Part of a small language model's weights: 2 heads of 64.
Each number is 128 + 32 x the weight over the matrix's rms, rounded and kept within 0 to 255. Layers, rows and columns count from 0.

# layer 2 MLP gate, 640x160, rms 0.175, rows 470-500, columns 32-63
[[ 71 180 150 119 124 117 135 179 109 146 101  89 130 164 109  93 128 202 103 123 115 142 154 107 128 187 143 122 214 122 127 187]
 [140 135 179 133 127 128 149 129 133  81 105 154 127 128 136 174 115  98  77 166 116 128 112  91 134 105 149  77  44 127 127 129]
 [ 76  83 149 107 118  75 155  95 161 123 164 153 104  24  34 130 152 114  96 150 138 145  90 160 106 163 183 140 147 149 157 107]
 [174 136 145  74 129 107 158 131  91 204 136 154  71 142 151  87 135 155 128 202 133  85 125  98 137 113 113 111 107 137 180 149]
 [158 121 157  80 159 126 120  82 157 173 155 172  97 117  63 134 139  67  88 119 119 143  88 116 130 100 122  80 194  94 109 155]
 [173  84 119  79 117 120  67 176 126 151 122 117 129 139 112 104 101 149  65 131 159 139 140 147 145  91  99 120 129 125 204 158]
 [175  75 127 138 163 107 192  95  97 168 154  93 113 130  81 156 124 150 105 105 119 134 170  96  80 130 150 141 167  92  88 177]
 [105 169 143  79 136 144 120 142 102 109 124  82 118 144 143 111 147 116 165 123 140 130 134 135 112 114 111 125 160 139  94 154]
 [ 81 190 143 129  95  73 119  93 177  87  98 183 161 144 115  87 124 124 166 111 156 101 159 129 140 137 126 156 131 164  86 158]
 [ 52 195 138 120 191 148 103 148 183 135 138 133 153 149  92 120  92 143 114 118 171 129  95  61 147 139  94 104 171 123 196 188]
 [125 135 159  76 145 138 115 181 129 136 171 145 199 147 104 138 132 108 153 113 111 101 138 146 137  84 116 129 144 129  82 162]
 [181 127 159 169 119 161 192  79 143 140 203 130 142 123 103 208 163  44 135 177 150 158 161 106 136 103 126 166 182 171 165 155]
 [158 131 142 126 130 123 143 148  89 108 121 125 106 201 133 127 129  50 122 139 157 150 139 187 126 153 124 144 101  99 136 120]
 [104 186 148 119  99  93 148 166 113 115  84 108 111  97 124 151 207  93 205 159 164 158 163 111  95 123 116 130  81 130 106 129]
 [162 180 124 116  67 138  93 142 171  24 164 147  97 115  61 148 181  93 139 131 114  71  70  83 117 103 148 105 135 123 148 147]
 [177 126 111 150 112 178 177 122  92 155 162 168 155 185  98 123  97 117 166 149  84 109 100 130 122 157  62 125  65 101  95 170]
 [ 99 109 127  84 155 168 182 123 128 142 150 142 131 112 162 190 109 130 160  78 123  89 119  39 150 139 103  83 146  70 137 130]
 [ 18 181 133 132 159 142 112 149 139 139  60  75 165 150 196 156 126 154 164 172 134 179  92 128 131 153 115 135 163  71 101 149]
 [166 104  91 146 126 159 135 178 115 144  90  95 125  89 130 150 126 146  82 148 128 112 127 174  79 120  97 111 138 132 143  88]
 [106  96  94 107 165 180 185 147  80 189 151 131 129 125  90  87 167 135 100 108 147 107 152 182 140 123 170 119 161 162 110  82]
 [153  97 126 133 132 116 130 145  86 129 162  63 112 178 125 149  86 117  89 137 136 139 161 121  89 124  85 137 129 149 129 120]
 [175 165 141 182 142 159 130  89 105 165 126 133 129 141  98 145 158 127 132  85 124 214 147 127 110  81 137 142 174 133 123 209]
 [161 118 103 134 129 168 179 115  88 160  66 120 147 103 130 105 197 176 161 103 154 133  94 136 148 137 120 101 169 128 158  75]
 [ 81 113 173 113  35 105 172 109 144 116 163  98 106 149 110 137 167 150 125  78  73 121 116 157 158 149 100 170  29  89 138 118]
 [ 93 154 160 148  57 126 145 130 136  32 131 157 101 142  79 103 130 134  76 128  72 104 127 153 135 116 141  96 121 162  98 116]
 [ 88 164 149 155  86 107  90 137 137  96 138 114 161 162 124 155 117 110 166 116 126  71 129 140 110  99 106  90  72  87 155 172]
 [107 163 164  76 172 125 149  76 130 121 130  89 149 156  82 188 110 100 155  73  85  98 132 103 105  94 113 148 162  61  81 139]
 [133  94  96 219 137 202  72 125 104  83 139 168  84 120 110 193 135  91  72 137 131 121  77 149 125 135  79 107  61 159  94 139]
 [161 145 169 119 135 106 141  50 136 177 145 140 114 169 167 131  94 164 116 117 126 141 181 110 176 149 154  85 133 102 177  99]
 [155 102 164 140 105 126 148 133 163  49 164 106 111 103 133 109 112 160  84 180 140  95  70 132 126 133 124 151 196 113 137 116]
 [145  86  76 122 121 160 153  27 202 140 103 131 141 137  92 131  99 125 168 138 141  99 127  91 147 152 131 119 128 131  78  88]]
# layer 2 MLP up, 640x160, rms 0.186, rows 470-500, columns 32-63
[[103 150 150 132 153 159  65 185 137 106 106 166 104 174  88  92 145 145  91 149  96 157 165 141 137 160  89 149 181 146  67 177]
 [153 152  90 100 125 165 144 104 146 148 142 129 118 140 161 129 130 117 151 113  74 136 110 138 176 137 149 156 170  80 141  92]
 [144 118 151 110  76 150  94 167 119 166 142 115 116 155  72  99 125 156 124 112  96 139 136 116  96  97 180 109 113 114 121 124]
 [112 146 116 157 167 190 150 136 149 105 203 101 121 165 166 171 118  98 142 111  64 118 133 117 153 123 173 176  71 104 140 182]
 [ 90 101 146 157 119 100  78 115  87 117 130 122 184 128 183  92 143 128 134  74 188 186  80 107 142 129 110 147 142  96 140 143]
 [ 81 129 140 186  39  74 125  96 119 148 187 177  89 141 146 137 122 161 139 142  46 144 152 149 122 113 139 103 108 170 105 126]
 [128 125  60 218 136 105  80 135 122 124 193 139 177  88 145 192 164 103 137 198  79  80 136  92 120 100 153  85 117 139 110 101]
 [155  95 120  98  78 160 132 117  80 131 108 102 166 126 164 147 158 162 146 149 108  90 151 128 113 134 167 129 101 131 131  93]
 [126  88 123 136 159 195 153 182  59 145 163  81 104 134 145 133  93  87  70 166 135 121 111 130 131 110 158 131  96  72 194 116]
 [ 66 134 166 135  88 145 139 181  92 106 129 106 235 165 156 125  65 245 117 131 155 162  80  80 157  92 100  95 194  94 112 110]
 [179 159 147 106 241 139 120 107 170 139 154 129 102  97 114 149 164 170 122 119 104 106 114  94  65 101 111  95 125  90 146 127]
 [ 91 111 157 147 109  92 151 143 103 173 154  87  88 133 132  99 137 224 130 130 153  92 122 179 204 147 109  95 127 155 138 198]
 [133 131 136 122 104  77  89 109  70  97 111 128 151 124 105 180  66 204 178 112 137 121 111 106  57 193  76 115 152 128 162  95]
 [110 116 150 127  91 113 139 101 162 151  98 163 131 145 166 128 144 115  48 184  90  86 137 105 101 146 155 120 154  67  61 121]
 [ 94 157 107 144 140 120 172 205  90 156 113 134 140 176 116 172  86 145 184  90 156 141 108 144  95 157 127 136 132 150 140 151]
 [176 166 129 134 157 117 126 140 135 129 132 184 162 125  80 144 102 148 195 156 135  95  68  81  98  85 140 135 111 147  95 119]
 [ 86 158  43  65 122 113 226 164 100 127 139  81  84 110 156 126 102  88 136 161  78  80 140 135 142 129  88 153 185 131  78 102]
 [109 147 162 119 129 145 132 104 121  96 155 126 183 155 169 106 149 126  71 117 145  56 134 129 194 144 131  85 141 183 143  93]
 [149  82  99 175 150 157 170 161 109 124  55 102 119  98 109 127 103 133  85 106 100 131 127 187 126 163 166 131 110 106 143 142]
 [190 184 103 137 113 149 112 148 154 125  85 141 151 118  84 155  97 185 151  65  93 147 111 116 149 159 179 165 152 108 108 117]
 [127 123 136  98 125 143 112 127 164 109 122 146 164 100 120  96 125 136 149 147 118 142  85 135 132 143 128 162 127 154 133 139]
 [118 136 126 212 100 146 116 116 104 137  85  74 127 106 111 184 159 140 131 132 150 129  79  73 147  73 166 163 192 130 203 115]
 [114 124 140 189 160 105 156  88  91 141 159 128 109 158 100 133 149  51 126 111 114 245 171 147 160 128 188 174 116  73 136 126]
 [106  91 173 137 110 128 117 130  84  53 158  82 149 123 191 125  72 138 143  77 114 153 110 130 158  82 159 128 123 119  93 118]
 [120 150 174 120 156 144 106 100 105 152 114  90 180 140 190 159 137 145 163  95 146 100 119 124 129  95 106 110 116 155  86 113]
 [102 107 129 102 123 108 141 118 136  64 135 151  83 143 188  42 152 142 141 106 149 140 133 102 158 182 174  70 100  91 178 103]
 [153 118 115 166  86 118 141 195  80  79  93  72  93 113 163  97 190 157 107 201 179 146 125 127 160 168 103 107  56 173 108 121]
 [106 107 113 149 130 114 105 141  63 128 142 172  89 156  68 109 130 124 111 112 112 119 178 155 113  85 126  77 131  56 102 120]
 [136 139  89 156 147 165  79 190 157 115 175 104 139 125  99 127 173 159 169 125 162 124 125 136 139  58 142 149 126 184 112 129]
 [137 172 164  92 193 150 118  91  90 170 115 171 134 158 100 147 111 142 135 143 201 111 125 193 112 171 146 117 114 111 135 102]
 [100 153  69 115  68  53  93 152 170 167 150 154 133  85  92 129 175 104  92 157 112 134 179 162  99 156 192 149 143 143 171 130]]
# layer 2 MLP down (transposed), 640x160, rms 0.175, rows 470-500, columns 32-63
[[204 108  80 179 121 175  88 205 148 142 127 141 132 166  85 105 109 152 149 178 168 123 127 101  99 125 111 217 193 130 130 159]
 [105 106 128 128 132 140  76 118 150 126 137 120 134 143 130 125 130 197 180 109 139 152 126 119 138 135  91 125 150 203 141 163]
 [ 92 151 156  91 117 173  95 215  87  94 131 142  76 157  58 115  99  81  95 115 125 140 144  37  80 115 181 126  76 146 140 101]
 [162 143 135 126 173 120  46 138 185  97 112  95  84 164 137 112 143 158  96 157 177 131 131 184  75 117 134  97 132 140  68 100]
 [134 106  64 190 145 127 101 184 121 148 150 141 126 113 144 128 117 135 145 153 151 126 122 125 178 122  90  89 132  97 124 132]
 [104 101 187 116  86 137 104  71 142 144 154 147  93 107 171 169 113 145 151 166  95 114 128 155 108 117 168  83 140 102  89 141]
 [150 205 131 126 129  97 139 106 190 169 154 121 109 138 120 144 162 203 176 113 148  98 130 141 139 126  75 140 158 141 222 122]
 [129  93 141 139 147 114 125 124 122 148 128 143 111 131  58 114 161 166  77  92 146 125 159 135 150 143 140 124 115 157 167 140]
 [129 158 129 146 127 147  61 121 100  81 230 125 111 141  78  92 172 186 137  99 116 123 151 142 140 127  83  77 120  63 133 111]
 [ 87 201 204 174  88 136 102 117 115 108  98 151 148 130 199 179  74 168 128 127 120 134  91 133 186 102 120 121 179 118 174 121]
 [130 158 197  84 142 167 141 123  95  98 122 154 156 146 180 120 189 132 143 121  70  96 113 165 171  71 136  94  92 146 118 136]
 [ 70 142 123 103  83  73 158 138 122 138 158 128  95  89 125 124 138 192 147 110 173 105 110  90 130 184  65 136 114 112 108 138]
 [125 114 143 118  92 143  60  68  78 165 131 109 105 136 157 151 112 107 112 140 136 171 168 179 138 141 186 112 175  94 130 148]
 [121 108 117 112 172 199 141 127 157  99 158 130 175 104 160  95 128 175 104  93 116 115 111 107 170 141 150 121 163 118 125 148]
 [120 157 127 149  83 167 159 146 131 174 131  75  84 136 192 181 131 132  84  97 114 167 190 118  96  66  99 167 110 107 114 107]
 [116 127 140 137 114 142 114  90  97  44 123 154 144 167 101 166  75  40 201 184 137 119  91 107 118 133  68  99 138 167 174 145]
 [149 156  92 128 146 118 145 106 148  84 128 124 141 151 200 130 155  93 126 100 128 133  90 154 175 183 120 165 167 155 178 153]
 [119 180 115 164 201 137 132 103 115 110 138  94 225 178  44 143  89  31  88 101 154 121 153  91 129  79 116 104 134 113 186 105]
 [128 124  83 165 133 121 167 138  98 166 123 166 190  84 135 193 179 109 121 108  94  51 126 157  86 102 111 117 117 132 127 123]
 [159  78 113 121 156 118 100 145 106 183  97 124 168 112  57 114 130 150  99 159  81 145 156 144 157  65 141 133 139  70 141  90]
 [142 181  65 112  84 112 107 120 157  96 145 160 141  80 145 125 203 122 118  85 101  97 119 119 114 124 142  82  94 120 134 152]
 [129 140 139 114  55  85 107 109 110 110 212 174 186 106 152 133 182 119 126 146 196 102 152 124 143 144  84 160 110 148 166 121]
 [169 134 174  96  98 130 132  65  80 138 214 173 117 145 156 122 103 118  94 139 115 185 115 129  85 152 179  91 168 135 150 113]
 [124 128  92 139 108 100 118 130 124 121  69 129  59 139 191 193 151 138 129 138  99  57 122 175 121 203 112 129 138 130 119 122]
 [150 102 156  85  95 110 133  85  77 136  93  93 137 120 144 131 105 127  71  72  80 122  75 135 125 140 129 120 118 158 145 129]
 [134 104  70  33  90 102 168 137 150 183 122 120 161  79 149 126  92 142 127 191 109 138  93 128 133 123 145 148 143 126 126  65]
 [159 121 178 123 115 125 121 150 120  72 107  89 100 127 105 187 122 108 144  28 131 139 113 111 148 112 136 123  92 188 169 141]
 [ 85 142 155 133 104 140 137 151 134 116  72 158 149 110 166 189 121 167  90 154 124  81 125 100  53  73 152 131  79 114 174  75]
 [142 212 106 136 138 129  96 122 135 108 172 135 105 114  67  90 185 122  75 131 107 139 142 118 148 120  98 138  99 104 109 102]
 [131 122 150 201 134 151 167 119 104 124  80  84 140 114 180  89 119 100  84  97 117 140 147 113 104 150 101 113  92  51  59 171]
 [105  95 102 156  86 100 127  99 126  99 121  99 132 149 117 137 120  84 100 132 144 161 169 112 119 158 146 125 128 155  91 171]]